Each number is 128 + 24 x the weight over its row's rms, rounded and kept within 0 to 255. Layers, rows and columns count from 0. Numbers have three digits each. The size before them is the row's rms in percent of the matrix's.

# up: layer 7 MLP up, 448x128, rms 0.17, rows 281-333, columns 0-127
# down: layer 7 MLP down (transposed), 448x128, rms 0.169, rows 281-332, columns 0-127
up281 102:106092156086162150122096127163179145116110146098121151130137166100118139097121070168135107138103099111172116109123119103137163135159168100142136125112158132148179077081116129118110138146133119143110117133114154117133147135144138141096104171084124120103102107160115159100126151129142112110120086141140145126157136129131108118171123092097138098139109136127150098136168136152109160078135
down281 096:148147134077107103132121138149053072124139131141127101095101162110102116197137166141119149070123164119109145099151127168122109129095100146151116154098091078111133122166129159162137101081108093116150113144130109165136118145114134158138139103126104125167126148108124162127099144096126127116142154133098146152121123126147138166137134143113112137133158169104129114161130110123144126138127
up282 112:165097140147102118117137128152111140141137137133128135136093122104104126086148094175116128138138101136118193102138186119098108114123167124084112139158147131115091092162148156128163157110139112159127143147105089102103102134107104157133121117115124162104078130172104091146170177097104137121149098124114093147080162139111124145123140126127112120155091133114109109135142132139121087159130
down282 112:112135097133130133073127166152181107141131132110079148124129113141144103143130131088115130153089166157118093138089130121120115140140135183130099111146132080116116126148096141134121138186154148106100140127105160132183133127153124143095157105120115132134148110091140096104141145151129153134158107087114147133156124119127136086111132164175137156135068093140136127142105135159123174125097
up283 110:101179125140107112123133143117141151149101146165160110143131131099105144159147141104107112145178066161112144130125167097147118101145111147125129097129123107098188149091149119129156119120119111140121123153142175103132131128094096115167064151140135146113132144132116161129090100148119147119132133146130112130066172167101151109160134173131141142120103094147126149127144137103146174125110
down283 113:134125145151141119161105080104164116124119164138117123138133117126148153105146124087113115108164139143121169153161132109134121119114174125128144143190125168140194112138085111166111120127158121112115103173123112134125153137087118083150112122130073087164111091133109110137127088156114162139106151118124105058121114136128091111123133154092134138164132113116151109146137126118145167131134
up284 095:198114131137104142121088172136131121114114165135100165086079150159123084119121126157147157153106151119161089133140133116146165082117123109127107145103154133080110133090133136139138161103124095171116124130124142148154117162176133153119115177105170113094110153147102129108147157124106129131100180126143097139111108093138175104135133134160149139116127109144140135159139146133121141129141
down284 094:122145118117145135113166088143141131142112150128141124159118066105146147151108143108118181126097115127148139164104129152169147101111162112092141137131129187124122136113106119125120126130132121161127088123114128148133084123116160163077143090112127087132115118109187061111138096143135121150142129124153132084145138121085111144138113136063126125088130157154142124128085134132107111089108
up285 099:154156145122133165116145112118099098138097162138086161117131148133148123113119127065109147112135112115117141121106114105152102082164133108133136074141101096095128139140165142112144087137107150151120067176113100147107134128138109112133145153116124079133094140106112125170197109128148146160126130109143139119168101126132128148104147171138110123115107135124131135131195121147161150156145
down285 102:151129113094134164111157116138135085126103152137148112139092128159132140121125118145084133137124148103134170106094171113116089129115124068177130150108091106108110125163156112152094123151099115132119097141131119149129157145134132131138153052137150128126142137107115159145120129151101149133141153128114127139061108144130154154140132130091168148109121086122103140085156101084093134086143
up286 094:134174102124088091149090125161112125070126132130098168153106141130115132098177116110115150072113107164113103152127137100091117112150111087090082116134126141136110104169158151135152117163139134137173136125117144091112137132123091134095105117163136102120141140135159123091088126141126132128126152122131123165160061138116134115087116110132132142119125155124121144099181102096121127149130
down286 084:123137156142086130139121158151136147130101114115190107129119115136184117173093132150106108152136136128176141104103097080175113129176142130147108129114128138109142142102131139115110126154134129065103091105129144130152163138131138097153135141102143139115148108140127133168150103142102129119132122130146057135166148149138100186145104126083102139139125182152127121112165145152126131110115
up287 106:187177113142109113090105137130123133109093148168111074122134131128138107160107118100111110197172122140158113146155121139113141147142150111162113114137130113148148140139134100119139136122111138106113083159134168140136137125133124171111086141177113129133145141094148127133114093136123141073115092134106133134159161153108094102165144166119135094136159116131103125165107135081168119110099
down287 111:144106109098145145118101143136125121157116119128119118146130105135148149143135095154137138133166129158140157079136151130094086102095165130114129167108110143168101100143130164160105101142128141130120151131133140182098119151122109127180117155107115121129099102114137187120128117151158107122162097134123104116150102161131098096142081130160176116128132180168103128168119144116094090100084
up288 092:098126092124166132139111084115160142157107113140110128120095129124136135143164104151132148135123084122132096148107117147099086144155163134143095126131144190181108108096156114109134109124111089134109109091140120119118151135142173142114125117147090138126085039140135153107116091098099139137120144157143116153140167124100136135092183116136150162126129145147133101140124117092144115139108
down288 092:120145121152089144115116101066146113128110141127121159093104118099140116131127116146114119131123108091121127128085139114136112101140124132074121114133075141127151136083114122116106126150124159099128121084166137137112133157111077108164145143055113063130126136114127126113148133137105101154119095121182095094132149087135092120086112137107127124116088089119143166129104131112109096123158
up289 091:133114137115165125127135141078117140173113114127096126107105129153139166158117174141184133111134132132085121165127134140102115088162143102096150103144120117117125132149156146131132085101130159156116089100119083144109140128113134115064149133103126112144107173111092118148066092122117109100104134098156121150151110166136118171142126150154170120140123092151100123130144090117136111132158
down289 104:103123117145128078140146118140148083140152138104138133113155121158148127108156131146098125121154123132099172133126117137142152150081105148159091122085121122159104077135136136158128140136091112119081156132124093122140126156117119161155121112123077138132067137156138107102172165133089125067156101116121119155092148133153076119158121138147088137131114158141128127125113146136072107115146
up290 101:157140158135123124131128069139094146165098093124109082150131136127118103117131120140137109085126165169151168126127148127131124174109134130143114123115148128161129134128130151105137115091075090079089125172131116130130108168163151148104129136089155114128135134128139152116148158181133079151107144146120142126120151113089106136144132109100141091167089135126134128154097124145131077080161
down290 104:112124126085117126151117127123125147133157139132120106132137161125130109152127139066104162098164125096101162084162159183137122108090129145123128101179154153105138085127123128124120131122108144112134133076134067179123117118116067107120112160140136116102112129144157138143165159109173175115121126122056115164131142120153131121138128087141121103118147154124128130143163122133138139111137
up291 087:123124077111140097158133144081158083143142135118119143120153192171133139148124083174105127130140071088150119093135103118109122126174156113123134128132110099116188116153153160124149112138143135105125112092141094097118124118120100116129080140134137140135122121144129101160141114099130125129141170168090142118133153121148135160154125136147129092128154142166089106128134110136095141071139
down291 092:105115139139170099140134144136108117116149082140126106112149132116132151093138158120168125089133144123116118126107143148139101127190107155140128172032129097131154131158128141108165145137145083147110132121109148147172117134150133086091094123125110112135154117116130121106169136116112152164132182108097114138179107134139086165141093120129148152150112155108131153114115127153158115145136
up292 097:114138139099142154098140120118126121118131098093147140121076095117132125128123108137113085101152146117114156059094111128122118082152128126124114160122130151147157129131186176189138147113089126153109150077118113118114121165141127110116107172135133097110127123182168114117150110115130098112115123157137163114143154153149124148129184113142123109138153118162097104135101163136094140095153
down292 097:175072098161125136061106114130124117113091132147166136140165196134104105121113126119150132128107100133106118136136102084181144102141164100126128136157118142153086127134119160097131135155176134113129106127141159108116120118134130164144136125142137160165171127136142093123091129145137111131126105111123140136109104150098129120095149176131166163083117140121109099118089130087154141130126
up293 105:149108137162085119105163114113165125117130092101147126096098160132123148127172108134125124100190133093139146096099137117124114142095059109094106157147170146152115139103109121099088143116115116161102104152111105129154105188173130186130093152131147151152149129151114116130140139109141120130130114104155128187113142177114118157126148124160141124144135113126115100139135137114128136143155
down293 107:116127141122113121133151089109125122164124130145115112160124125145123134136095101090124094142102159106110141127177106157140164096122109121164153117090104137160113147139126117162166095116171133166122153141111124125157092143106184147154094115068136151139130141130121136170097145102122099112100100160144092162075091112109160175130121120149163135152133164119147086129154129115138158140132
up294 098:134117147130134148144120113167134122147111111130111108079148128089141115165132129120152108107116124081136158162090117089112128128122135123106113081118120145140087143132092126092095092088131142134121138123137091139125133135114114082156152131101159183176169144139152152129145151121128120165172155109180093190109118131121141105130145103187113132121133080147085124117160127150139126125135
down294 106:140094169103147176116109172151069135096155122126149124151143149088124149173108140129132155127148100161099128137108131133120177104129137087100145162159158092146107148169112148126124152126118142134133138103146119097129105113172164147136149135110156113122109146147101084134084092104114140132117147116119132068137098116146155148109136123119137166096135127147132179085124115106085125130115
up295 093:134162109106130149136133133167174098146053152115102123114100145141114094136118090074161141110107107141103141115098076101127132131138169124145147121160103127126158112129162099092118127124090138139120173112158124129141176149096134166100114153153133129107110154142141128129168118136130131148176095163142156114091141155143137115084157097119149164126163140132113092134126150133109111141145
down295 093:132112142177118150120146128137098142155121141163213120126142098121116153118140158101161153104155122134115174156165158118133111124127130129121126096105117142150119148136109148119102142135066106136133113147156125072151143126109123137167137138123092107149123150149108121162132121146113150112142135109141136079140102180114089146116121164111166174139150122124130209129102142115102106134142
up296 096:101140133132147091155093149140107139094132103120091164130152098086159115163089127133141130143140092131152095129120149114121126127142149094115118157132161181152155117124143110138201146171152121141126124157120153106172116142121154102152137112106137136083129122145135116126176155150105150156087105152129099150099126096089148109176116135134128115139150137099069107112134118103137121081137
down296 093:109070106116112134168124132130145158137136127129110106116122135111114118138154106184171150178144143131134113093129144127145095104129113134101151108103106073113155104110125069085129134080142129118136140120132133099153150138144078104152133126103153155120155111142114098105152089087147162123159113096109140179112168136136171135129092128160116128093096129100112113105145136151146143141091
up297 117:145128134113129152158117146139129094149137154111161127122135120104168116172137132114160138101159102145113137119145155186105164105110087147129107158173118137129144121153105120085151143149099117111080116129173125106112125127095102123135071135145141168104132098196120132122146174155139115109125131142129116146119167119102123118186160100094113084128147134131120131167126140127137152148077
down297 130:122137140136119134076123124103149139085097146165158105107140124119153129141163116156153081111141073102122135143106149105079108075094133129093117109154084137152110115136150108130140080164107102104129142145159113116131125136093091123125146128121122121127173129120093195134156135151153126145109151137119116059116117125142117113141117095139178099148150117135128167119106124158135144160115
up298 101:165165182129143101134125112144122162086097128075083132135148167117152115148129154130130123159141157147193140116119147101155166147127148142121167097155110109142114165152124152129166164137074110122109102151127117125125143123173138122091126128106137102123117132122151107126116170126140109095120122104150139147128137149143147167108134119141134167114171111146092110152084089118173137092113
down298 099:136121070143123137138150083144130169119157189180123148156129106127106159135155145153142093106120165119138118115120141137148142118130145143171115086109156120122158123144157094130107147129159133185103161128145122143106105129086164123123137154172128134089133125085168140150166141144184142140103137106116128102154170132158125112099164124132120117136103111079131111097116150109157141127137
up299 095:129111104150105145131084167134116166135171157120061095137076132126183120131086107141155098160083119122129164119076094119112130104146119138147120095113135148101110130146114115135158123167131117121157165121131120146158142112113127110098107131131155167092127130139116085085140123123095106107086084118087141108121154132096112148134138121075107140137137113156138124123114130112130104120084
down299 083:110160118166115153108098159173155091095131143137165158136138112144152126120146148092101125134146117174124113117087148108091123130100131109125131136165161118135131112127159117122120093143108125094126035117129159139134143125123125134163070149122108084086138142127104170148122116125148102111122111095157145119111115102089155161168143181100115115128143124123130139102155152146145161125131
up300 099:110140096121108131152142177109155113101119142148081102130103123155132100145095142088116109159124093133140154122121152125125139135102118141097152113151119149133150163133138160146089145124127143097117107111097111122109099142149153191126094131110076090110130064120116158158073111172126128179122163127115102112132168085143127087130156162144103120135124120133149141120108106145134112159101
down300 098:107081160105105095148134122138165147172127123085193088129118148094172140087156146112101168135131142108095111134143135122146126115133119115123140104156150121099136165122141086099120141111156136084103146147131094129092111117117099127116126170118144083152137091132122123150117094104156129084108123149123126124099143098161123138141138141091105107104104150109134153132115132101134082138191
up301 102:159075113083142147113120169132112096135153153111118137109124120113120104150181143121109102137122091155146116134117155114111110143117108121175117111152120141063165112109135121128112114150133170128099104115121084127101145091124158191140132099139176129176155139152115122144145120134134156134126106117130148055131134124107129134134198134146146127098172141152160126127107143157114147140129
down301 101:093120117077141138095117163111127115141120104104141113168133128072121150121129105122161156144105114133114157125129142104154180112146155160159172140100118163098129116096134128167117133117112129140148136081090088172167110130105140152143126160138145147086137125132138145094135137118129106120140131183159105099149102112155123180120129097140111134123170140136167083141089115154167118143138
up302 105:141107151162128093187149147086119087108126133121148123127164148076133111147134115089131120147146096085151096135133145151122107116070095176084124104121154121173145138143121123123118119120122190122091145183129115123119123118126101108146114114193120143123134123120130147120118131130146140126152110142116145147124126180148122125105126170102129084107123093083133117122103114166109088126117
down302 119:118134104121117159093123117134149139130142165163108159073143112156109139143107161143141118094129148138131142138143127151154131143112102140155132146149148154165107114087110100117105102135123155104098178097079132096156140127098121117073102128119154116168122118149085094106114087125154117122104122160153127122074185129118120137172133047124141133143145128110106129158130145131147145120141
up303 088:135156153126151151122141113104120156142133142096134086143100100135125103152071128092124148125171140119106088098141120106155074145164110151102145064111107119137136131108149145166167143142109126116163149116117186116121172126142117093138190156127111131197138139113140089124118126100124125106115111141083157167115125125125138165143129130115116139143103126134115116131139133093145121078113
down303 095:092164110134126133089074079139104138170140150149131143124154159126147155106079124141137120116133137159189122102111140092118111127154069137097112143132163117085103136129166156137150121117096102159134123095122157140171101132164120124105143125133138096121120150126138131100114124086086114125130152126137138166149118157132111150148128118147134126144079090131128119126107170105087111162172
up304 086:146128102156121110093172122081139143149114128139144138166132180127109147140120123116101112169130110121128110168125118127113136118148110074140169099121158157145144133147186089145153141109096145134119136158142114114105092060082098124136111132184125111106103102168148131135102136121103134129132160108083140106107150135143121115102113158147168142109110160174113143129163122128131160134164
down304 083:108111140126118109147090097167111111069168155117141124153116077147162080123093158128144132117150138135140138081163136127108130114143150076128089110149097107137090123128143136139128130165148122110104127106112126140140120157173138136110138127087105145144155171137124121142149130131153141138138111148171115151072082143091105167139165107119099099141131094098123095140130160159110099120102
up305 088:165120180079139108141164136190104118105080145133129103092155113083129148122123091099157092120171123116164129114123130079130134134124095122121126139129114150121161121081103110101127115140097150126138160145138137167077133122112127116147122135162160122144123141132094056122134122142115136110119136149093095120136105158148154109094121153137134127149124160161124147166094105111104155121099
down305 114:159136138080139129130113112180139132128168118155108113126149098106122123161131119161086151130161123124130167103119128145130115131142095136102141162155171162108144096129176146126126111185146159124127136154174107157108153125090132136127162121113110118133106143162113120124153102123163155116134117109161149157117092130140111204169149156148138131089153150083125154146149134078146128136113
up306 103:107100162108118122136121110107097167110105139093122115100146138117131128136123126191082119109163109127091142157137135106131110117133138149163087118168128135153130134126139067128136142144134121121126134134096199133147109131113108079154090150120112104082116135153127196168132124149138153143115114144168172111127125105136145124179111125117117115169130123135145092100088153095162144115123
down306 114:124101117103110111110117156116129102178121149154163134120129115113155185123147101116070166070154135153177181131100111132136135159118126119155098114133140151128150133124108065169094148141120092128163149148139173132143128104124114113109100149134133102131131089140090124144133119154115111145112123160081135126112159110143149140148122158130139136114155146105092106097149140083099123109162
up307 090:140138130133150099105139118151149147105127120133117118158116129137145131148170137088132100122103111107163137102136124140118115149091123098107126086111112129127110199170144141131129159126151149153140076109135131117133179125127154123110173105129159143089093115140098118164088124144134111091102106150111078156086125160126111075120137148108086095151147122159135142112088083178112116114145
down307 086:100131148158120122088115130125146123157167157145144134118149108129095111064140135124129100096160146094146097131155104068169098126104157116126147147132098130126106107100089108115106115136100129131122127165105146121134170161156133124138187134082154126119103117130118109154123114117164140152159127119103150118179137137110115094132159140121122190134105149117111089119152158133138162144181
up308 096:112100110136116139127166177112138119108082139145106088140109143112137131128131137121180113139125097127091091112134140141158126116099141118126110138134140112112125148122130119169121081144139173144197121099117113141106132150077151118124145163108131132111105142135164150154099108113103110147122138121159163071091144113141187123137113103135092054137141155127165149134101134106136089151116
down308 101:136136142162146139122152119104140136155147076163120134152125171116112159140159179103125110107164148138119096130124092134161142117173119080138148110153154114133091157094127128174168168155118145141108156135154147110108119125172180099162138117085080119112138142097166163123108121108093155105150142127138164128132137118149136128081140145164138127103092137086110132115113127145110119135114
up309 103:139141131114120131142118103133128133127166163147122156151108134074137117167102136148151096173101084115180126106145159165128088128146117095157081117122130161114118174109128098108134126078103137136084110109113107136107154141102093104130156142126117129160153132130144116121143125133179141169152123049138123115110112133128125159088166131096111117146137157128135163107124131122151101172129
down309 114:105176127139128114153110120083140120132167125166145118121139131089132095107161121165125107118114091117150159135157136113153119080121171158158108118100106137142064131117155071130159116149127103109128142117145074119118132117143097179128112141108127141124156130115150137146103125146102088111136115104078104113128090136128110120139125108166128158113124137169118167150165081166128155142097
up310 090:081134119132108090120092128121105128152132147147115124089129160148143152128143113155118071101119123120117128102144112137148138142111157142073167159129101152167159141141095116148133149132096109100155096130134131112151116184142159147086100181117105148185063116128141134140108148146095139167100134123102123146121132143129148159144114124141140150127131158145156115112111129085116110111067
down310 097:175115188097118128142101086125065120107148128114120165114109122151108133129142131140097118097131120114103162129124166137150179131104117184149120166133155126131137163129122143155097100150136094164139131140125089103110147087170136135143132157170196126137095113105109147157099101124118126164144154138143152134093096161157134134128158144166123097143134129164155132128141128135120117141123
up311 117:135133107101122145097105150134153137056089130148147109167140134121114103115153156134164127187132134138128153067120133142118111119129107134137116164150145173109159175099096135115126119100094158187105123129133102136136073162141091141147132143121129148090122118107128156140145120124098144115151112140108156142152154144108142101153154118147121148111158118108133113161123121115128107209130
down311 117:147152149115176117159115149114150109123140088122170098133141093113109132157124156132113147107121139131106142112122124114095141128149084104137157146107106158123190117094092086158153131076113127119171149057151121112148103106119118130148104159129113140097162146121124142142114080143152131154113141150116169169133099166150127129098161084126154110093113102110135137140117129159141148156118
up312 108:157138112106168110153098095103133090113161138144149118141111132138134143147100156157126107119139118117141151100182144154104130114157147170125129132095109102144100142161110160132108078112102139135079111126116107126094109143152161154104134171119115046127093131159105132115112125172082121148116122145133109110159101138153086103122149131182132122148124133092137123109101155105147113128096
down312 113:125130148100103168120137125100142127132102083110150096109158150122133126087138107130086128127122126111172147118092096097127127138104089133146150135160156114151153129148097118111153133170132140146087134180163139102101164167173142122152130156170101129147175138101164139078140120131162095114126137146104143139115129089149141115164121156108140103146087111136109158131160107110104120075121
up313 086:123154086101099115143137097141119139132148071142104120136124100118152098105152109151132163106105152097099101149131148126120082113187115117147150126130120112114118119149131132139095099147114160145104112132137089153149085111128129091137130135190111078135103110120130153146154120094125137126079097125122138167121188114162121123117119141162159138133160150157132119107197105090137118141110
down313 084:112131094110112119091068124139123089128125154144136146132140143101137142124082117151147112163127106146135097106152100115151106101151160121135141173144179151100132084118153099126112155103165122120142124143089190116122154122115113114080093089124135102141166120131071168084107116148163123109101122132156179118143145097099135107128138159110124106126102122099115100135122157110110150127131
up314 091:134151127168091135086103169113101110107154145134144113150123187135149141147133129129131149110128123152157108124151123142130168100135088112170130125113156114162144089145116111141115139178116112108106178124135099108140149157112114112107136082174126092144147094150103103111120159103132126119151131137119136148118127093085167136149102164150138153132177088098106100126119070127145122159095
down314 092:126147137106089150100138138130108137124135124093153144133121151163131102161166131113103124143149115151120106133123110167130116177116137129147144121167098132094143107095145071100116148183130146107118115167113109119143176122133150085146150157082145084137131103131155057093124111117136126098126116135145117124147150087147179117137124187119111105102144158100119143118105142107157111161106
up315 089:128148074124111161129145111156114152142134169100117089143117115149119136149108115093175082171132127166193131096156116127151133114161105138127100116125124129110076142119134155140158151096133147141128087112122073110116137123106094128131123167137149146129160120142105139155152115113126137134102136127112176166147083103116138112182175102124130166146158138131097109143164153111146116109126
down315 101:132147119102137099166130110112081120103086131184156118126130141163088116122116147146144168093105106146099110150166137115086135147145123147137184131139140174132139140112146143127122103119109105137110072125149165138120094112142147116121133132148140084104124133120064134117125155120104101105105117125135123079170143089093142128122135138113134094134174173106128092149162096168122146127134
up316 096:111135160085128112097132116136125155093103147128095108111105120119123166120169094123136130171087120127132177106094097122110102140119131157125117134118154166134126149123111122080150115121150106134149118124167061120125115138101141098113148135132135113114075072142137141086128094092116170108158139116147114176135090108100112133102140119144157127134136125142170133134122074136126158105076
down316 113:140152130117133158166111183115160090133093100134136127089097152121162105187124083118124149084134164139120167145126149134159108148133142130097134142095135140142156100146171133126146098090120135151108127112156132130106174158108110123095090153097081157141165147147157111106127117095147114165135146153148082129110127126117109183110154173142126124127149105131110163110123108125137115125116
up317 092:121162143106143107095115112125106095138121107140073134124138129076136158145154146111117115131135113111162113127101151126184127088133121117123119130141117111179115097088131089132162112106103150159120096105171106161111115127168141123106082124108096103127122145108153145139139114102194140156164131166143158103139130076118125110128134174105090123107129139115153127141129087167130130105169
down317 109:148148111145109142140091098131116114176105155118091126083132117138124092124130164118116104110171145125107144111095106123104145141121104136092155106112122116152107138167101139102142132119164131166095124148175148137097162129168128113134098116131131076125137182088199107140113103132138194105099123136112146138099126162116155123143130168110148120149132113076121114102139138140099114116109
up318 104:192121127135132172149117154141130115128098140149148141094111092147127108111125096176122146106108116164110129125138106156139111170104145116168086148135148110135108164099156118101167128095101154142090139134157122122067143147102137141098128137141099127134075121115100149172121096135161135134138162123133141150142129100157134190108155178147155092099101148128126120117111140099143119131148
down318 108:111158153121146122117146124129149155142161089157108087097115121102126153142133147097143087119156137106164169138107119083116121123169143125124140138168100155145175111126146200142117102103089127155090147152118140104108161154157137136115116147155122146131105102116116116099142138144144108150130112136141132126125124139063130088169135142092096113138097154180149146116143150112145153077106
up319 103:133133116139120122163158105132126152133124132115117146143100112142151095153102169099139161159098109140117109168138109165132132131108183131110105125148155131127134142136106094170124099132123149150123126119166134094112145147113096107107110117106179141151109099113100125149086140156140128137125124154129098096105123107136142135115150177113132159128137102093126078088127181174133080046117
down319 112:107109121111115145118126112127096113158098155119110044120119130114133111108133095137123157135160101129118134108136102096102138119110101131123100122123112141120137118110122108123146155109112126101138182108103131163162135107100112105098104114096142158080155107153144193141133140145143152138102137172119102130058114139126123150109113123103103098136126149103133098200131125163173109150163
up320 097:090128119118144129133171091100136144097112089084165121160140113111109128127112117108160132165171125114147126147115124128101104126101098117167132150122093098087140108114148134128083129101127096134119092135126114141124149123099151177096133141202104091113135158134129149149125134112123085154112075122159126140142143071123123124162135126125121112170163176098150132087145137139142128096113
down320 093:128136113114101094149128136089138128109117143129155133166126123077159146143168116125162126108094091136145126120128132104161123113129071163136113149114123158140117099112113162134131149158095086115116087182142129113120154164126054138122120134121110108124124123125090119073121117120118182150135121106105137115167073132155127134098107093084162119086115089132097108121131127138111126150108
up321 106:150086165152151125097102169119119157113156145165132128126140148044132113162113099158115154099140129088120140144117180128109127102135162160104142161118159101081123125120108129141135146131103108128132110104099108115113097102158121123080160141098106109112141143109099092145147149158134148142162112136112141136170119136143165136114150164089113128109129160129100109085145095113104162130130
down321 113:124106093116122165106114110115143115138140130137150113116147073135128131076121106084104109139143146101169144135121106138125101165127130115124148121144096145164133132108134132110070134164137178145106134147145139123116145130105121117153047162150130110142112146092129127107122111141148098082113120153197127146147099120152137105139129169141139114092101092166116160176120117139102108088141
up322 093:090097138141125153154161126139128115095104160112118142145117138131130117095132100088128156120143148121171107122101121142136142085128089133140086090140137116156083132131115126144111155072128170140144151118128137120118145119149111173179117157163123149147138128065073162126129169155112111138106147172108086154132094132121158158101152160116116112121121126125116121159122078139125108121178
down322 096:135112195098137126128111166107132144148133121163136111158103138107111136111139153120149148139130131128095116116161142069103128085078135142126144134165104085160120103118155113103148132140112118062101108119217151129128082133134141135129150144116107128141103168153138123110120107125170157137090103127167115142131154133113126126142089105114107115116081106121144119156148147147108119158109
up323 090:144149142115102165150074148146195098135153118145106140139121101107112122101096092118144122129152136140140172133129148103104118127101121140125135121186158153096096109093118097088130143141147198135124150109157122140098084124097146150127130136123140163166112113103118142096136122109143075144144159120094137091153145163158110088116131156150113132165113135123118082115137117105103124103125
down323 104:112133145163127123110132098155116172155124162096149113083099101147123128124148155140115125102113125098131152171151131158103087122152115112165146089094117135100112139136146153130081176176164094137118145127131128079114132140121102149144115129133127134156125145146123093162156144119116062115122152141122131062153084141111097156125134133119125128125108097118115188122146125133143107178143
up324 100:111119092148171140158157097101107128135097139112112147077133158127126099123079131127138120119157096160163150162141152134133135106126115123123159082124157155122102123125131161115168125089095114148076140129139129100141152113125099159090165122150178090124115111118102085104129179145142124113109150151088164117117116082147152144127108158117098109174131148136121153117108142113162144114104
down324 103:163145190087127116119089125145140140179149106152119127096134159148103126154114106110138128095167137097146112098130071168084133102110097095106149108080064133113150159138167105124132117112142136142157185108132115153130156169125126145167141120116076123154098123140160126141144135134105149105145113117105147134118113131124109134093119127144144127092127142131123150151149083135129118163127
up325 105:139107139144120087103118164146113103139078113130136109100143131154124120147085111145151161107153121114103127104194098126112156087142144161128150131106097139175152097076135138135139144107104121113145140101122108111115079128128154149162162122127134133142111150139146157092123157099144163093160139136098122143104144145082133147162124141166103094108120104107088130125116147120087135142066
down325 106:127103133145147135131134068138146162138101154084123105147101169142120135090100108109145126152157104141117125107118160119130121134124122117120166155155164133154132104139059154151112106157132132108163107090075144178088119104120126092117149129119151118094157153100140132110122117119145117120134122138133102124131118174151156152177145100126148140108106148110095059119130104102125168145101
up326 103:147134084114180144131109135120085115070126154119094129133099129107110075078131103114143115156123092178143128137138152119132138085115113120162097157142146116125154135122150114152133119134117167155138150125124109079112175135103143103122075135141109113139131160074105133144128074142148143117121126118112099129112093109135152185159117143134111127148120170087142107111107152127134127155093
down326 107:123106124077155095108123132121133135106135129116118099097141126178119125114168150118085164148108146157116087146110096157100173155137144177131089099121101104093095099122139164101099120151136128157116076154138116137158150132119164127141135109124136117147086112125164158104112138115108160126130148086125128142164154128106113122131127099116151159107140072126153163141132130140145132062156
up327 122:111104124055138117119130128150128121126144142122117156082125150091123153142100087102143089139107136103113118137153136139130139131132131075122158136120150111100160088163100150156135094131137082143093177101119126095151134137127141154158159138085167058147097135155133133135153145117088159137135131125092089148134130151101164117111120106119154103110113131122155106125097084107134162141115
down327 124:105119161152126146156117144072132157148131137076161160151113146126126150121102103126126172135107122110120131067137124105130121145144172101175174099101086153124145143125113111137130168053108108119157115108108112142152144121107126124168118148142160136130114137153172171127139122104138124124140134145124115176102100104129136112129123091150103104129104157167151098124102088142158098138138
up328 097:157143175157124151105100121161095095088140125101122195150107110096152101153113132129136132118125088150161125056084123162126131142136158142136110170115145127166129131105146142135118169123127163135102124139117137168137142180130074143134118103132156094149122127115129150159165114160171140166109120131060141113126122137122145129145144095107153106126131122131121137161104146133134143151134
down328 101:135082069129112119119168148153124160105143137165123156107130090166132115099101114147088124131128131140111140122127110111168147145147125134112105133124137102096137167160123114116125138094171150129144153118159148098139107120186180151139171082156096079123148138136111126131144158149087120081103121115157167085137103123124112109124131151108148139128112142122084140122136147177092139147112
up329 092:122109162148128109131166093127138159124140110106120151080117129145113100140117162121179175145143156134159149130141151127123101093153144137101128067114122162142147114175121114172112081147142153140108139148144147140134132152169141161147127151076166087109146109151106127150155139143137116153151107193065126144143155137127101123103128116130151121138152095091107136138124125087106131142127
down329 080:109139106134062115071092117105077138079138145088133144147119178170156167108118136114093161099100133138115149132176131119166142101094169102155128087096129113104139098149139110121112114127122093113116101109096116136158124143153113091117138110142134143135117163135111132132100099165120118125148111122134134123107144094121124102141080133126113089131133114156136075145166113141152154125128
up330 096:112173109150106117143103120111149107109148132143102126145132121144118122131152132130135116119148173109176137119134144081113091140122121095134169140142112152160095134137181161143098111108093076133131118133080122096135147154094176116102124208125142144117137139094144131147138149191089119150154145150119126120147098153147114065120130136139118153153084099106111108135141114104134120136132
down330 098:130117151126111159140158117127133143139099148107107148151108138123123101114118107115132165105110110182097153121100140151156119128164090105100190149121138123087133123163145131109127111132124151137123121112136141134118150121142116136118111106127089179118101087131096181147148122143094102128099134161136133094095101141111143167159110127132124126133127127145154238134109161079123104122154
up331 106:139128138175149136133131143110162149136139095147127101098121131135102118102152096140142144106147122112121104120143129142113132108065121118129152155188149097163122140124142117131140085076114142134117108087138095105141111151113116135120097107111126111146110097094156109174137130106146127116154118140147151138093150153159105166184139199102134128148105131083169130131085120119177099135159
down331 105:176134138107110115135171107157070133113101139104089084135104110114126118180105177147142108122098169131158110132155124144112126123143118104102069078128135095128099154148122110112137082141116097116169124093126125139140131112129114128121148097110148175115127174105124107152099127131112152132144136145133140115147178088103169087140122127146163141125117144136079147094143140137115136160126
up332 103:119161124166135123141117171145106104103095129124151137110118139108181126135130150126158131149086106129150089176113110146121102151162126148139133120122060143104146082117158165128102145110149148145133127115114124181140144134140145174169109145142128166122105176125129125120117121126130163170126150131151132110083144133110144118088149157104111133095164123131082137089143092075150155150118
down332 096:143172121113104129122135125102143123133157068175137094119135122096111082151136098129098154031114100126109154114147148144127130149082140110131141122104104159093163137102126102150132162080114113102129147119131117142102097138120123093138180148153099136119151132127173136137095149101125085130145133121127135130119144135125114172125110146094104115161142116113167144136126127124183115107141
up333 103:162115104135121115115123180128148140102134124134144116127094150137098136123139138102116140124138159163115129155160153135159116133089129130102100144133096137117139103100125077083122109090107116151144166079142138117146133162154128137179152121121123139110137107126071134199126134175159162154130083102173095127134122110144106165117159159091155106139116136129145146112167125165148092129141